config.yaml
head_dim: 32
positions: "rope"
tie_word_embeddings: false
lr_head: 0.0123
schedule: "wsd"
batch_tokens: [8192, 16384, 32768, 65536]
Each number is 128 + 32 x the weight over the matrix's rms, rounded and kept within 0 to 255. Layers, rows and columns count from 0. Numbers have three digits each.

# layer 6 MLP up, 128x64, rms 0.0633, rows 0-42, columns 0-63
149179135153095080155112111105169087098167122149156090176116107123100115087152121135155149155129132096127111064108125170182168087060124162053128062119167156163130171110084118136140087170123097
121065107118152165111099129105090090124133078102077094185132073088168109096166064173157126143111135167127090153141143111118148154144129175120102168097117135069125126089160146117131106161110140
172193175074179135131148084173148183146126193136156178163128126104146069100070063122166095121110088106105101134145148159156166126133094101171204165164161153102137153100111149126153203140077158
103175164158137136145132122111124144143129131117103089123085181105122196129088134084092100179092100082202130144132143099146147133131104104079106098169101141166128169123147162128167095158134149
060103171160172087120129127091133127100082045133129126165114093150119065131134123068131140127121136180120112165103101146156105072158202112124117132127171096138121134190086122165085126095094139
089168128095150128157068152172121118148146151084114084121166192080127136135109160107133063128151105091110131169127118095139126126118072176090139101122051135159110115115158149081140165188109116
131097112108103089121152087133149153159128160081107146123098145186144161180185134140098128111114080134086118142091125009136113096129170154093097159120130126113051088161092100123043079123149120
135113155160137087147121153132088140097123123113173138084062104115059074025098078058113114185085171104127121061111160051125128136112125127101162123135112131140085127114150119148178127177126045
089082131141137128151172137118118138168164145124083108159140132100124137128124163112129095120102176141130070202116139106040077118110100103127152156088084141085184085106113163061126107109115151
083170165125065111142145155141121108158126091127097165101152095200080196113185119146049129079135134117125073134098131163191156132150146083105148094075132148166151087130153154166133159140134181
122083145186167110119012141120075148148150116156086162154180135103127128132089161115177117089089066157072135111137106093127134136136070105119103146142115116145148168120131155167122121072186071
078134124087123085168134129165181074104126106126104089135142145065154115101135074173152154146109062180177125123171170084136080117172148107151103126134126105166157193135105133163086135099160134
117139116079140129139076115140137117135119090098197112099157122174162140167136116137163152116094116093152118136094196153111109161146144142145140120104114077184164118135092173192127142093144128
110111190070091088110123152073092120168124106152179136154139196190167125112137144061154070137123122124142182105117092094144096175058168054157105101132086126146141093100122216129118067171115116
084186148163106100118106170111116166129074109135134134156154149105117115119140164138109142120076162114160139160109152120064147173123113101096203127126125104148053118080117104142131141128097096
105106112216220131098140084168127143097129130075107147178122170080140121143127156126166141113127121181127176129119136047144096109164136080143147172126114140131103120129098115167160159105059134
101168140101064205142114111129205095141120079156150101077137171117137145119105106091168132141170105124132145186086128145183125180146157094109104177115092110141133111100131164118141095143084164
118155118138104107146123125123135169169124131070112114131068198159129070131133134172106148131091098097147178180161196187138137125148176133140185138172082077133127131114153094107116092120137167
085201118105109113178116124166167140113137183173148103205095180091132146167165165137152101168123146172134135151078156119181111146142115163117122169104114123107114106063114071156135170175120075
137082171139146115108123069145119101157099094122138134115171114163115147087120138162146094124107075153132153144093054080123133085139118122167103123070132094130145162148026162128140169104121102
163122117101095097128104123137167192089110130176090122119126131131083152114107127123088131140065118187047131103104175082141102163182052108128157115126126176096127132122092073106161144122060119
113098092082135184190118119087150143127138080144133148207110089107151130146137101111124118077148171147125096115149156200102150166180139153163128127140197151097093122184130171142077076133083162
094168120146146077129097136175132188110083137167067169176136132077123165155139118055170107136115157153065173098172161110100154127150112067127097145174120129119146085132113076079126123118156115
113095098143103145157089085141110118132125182173138150116164121160182131147099125136139157155145152132096096145123072120144111154124093166111110121120162123077235112136126137132064191060092073
201121146113093089114150141177200100076124118148148108081116131153166152153121113088125157113110146135106135087079135083044121083123103137080098113142127111166096116105121160125122135150126088
171069113106145111152157174081089113095113082210173138130126056113178153119140140149155121147161092115109086100106165152125173149137175104121105158133104106197166120179184161095083159112138087
086100116110106096140132138069126163096086140154169209142189106148116054175142148165116166127107179155205157101143086155089155136093161132164147133124141109187154084092123112170140104170140113
111091128157120148129144164123128125128168175101142135084107119126130180156090118088079101158143123101125065097144161099118168120107157127100072084101141173161102148135187094126209133190073110
143210085037164091156180114118156130158085146122071149128240127163098099128105140098155190109140144147149087075100137081145109125149122108137170134140101136095116122142118158101068155121112126
142168142136143114174126172175108119120158131067131137115164166104114126054124104151154185155164157144145139130108183171151109156123133066100150132104148159171031176143030156120127111088106143
089079144129109168195089133143111129121115153068155106131164103151089168128145142213135107142107075133184135148129127093106118202162127192112169156129105139088074073122154132101156162165136116
143183166195106072124120105101121083118145171135132115115101079124132077134098104062083139141147105114125118158133075120135126158161125129161172102136121155098158138142141103150127091188109132
133103106127151136109158164147082169148102147081168138135078102158136166111092094148136095142103127100129159143077176151116146148116089114130110066093150127140113144085066192116135188112100094
173131126144121125061127159171139123157100088140127135120078093102111125173141141145106142128135160180158159079084095158106108161075139094093066123113111115137070124117118096131187182097143103
115122136077101135150108107147201140077128146165125187084154093154146135129126126143095130143158152139111152088132186155174122084100155140148114088106139152156120166113143154100092163131050149
068065113143111182104072115113149068091082150087124091120132132139145168166131180161088148082080162108151054145146165145158143180147108151133130163107090118085125098144135103086130181180116123
168099107188152091146167167099174107120140100050143113145128090126126110137125131148141096090067080114110101081173152137187172128102143129118108137131096153179137138092160122124095119143090138
095163114095085127223120151145079110136133084141185132081096134165145098125124167134137091178130107119131176117102122106131115110169129092089077106103117117127137128045139179122101092194145111
126158099188102116065161079088107071102140129119145121111085158111181104167138092137122133207130112069119145140153169130115086120070100133116214191120119167096143084138161079140130168114115148
127131123134154128149090137164139123101158188116126088153203116055065155113127138120190164141144157104123158159123216168127122114133165109114156135104118145100134187142116140138056081080122209
103166150098109092142100099165106150161118097073206139174133061133144167076088094134102144138054104129097157120114159156124148066190157111184088122114111135107148164152110232112097095184173167
105123123134066161064157125105174155101105131128155137106156124188086075088075121159120061132158097104098174122137121127144094106164092129146078137089099149144140123192088162175095135147108102
104201163078174129073138120140123106092155165128102166156119172115105153127070091053152157099121122099150208158112096068137107099133155139183137108145125154127155116144104136205161085158177092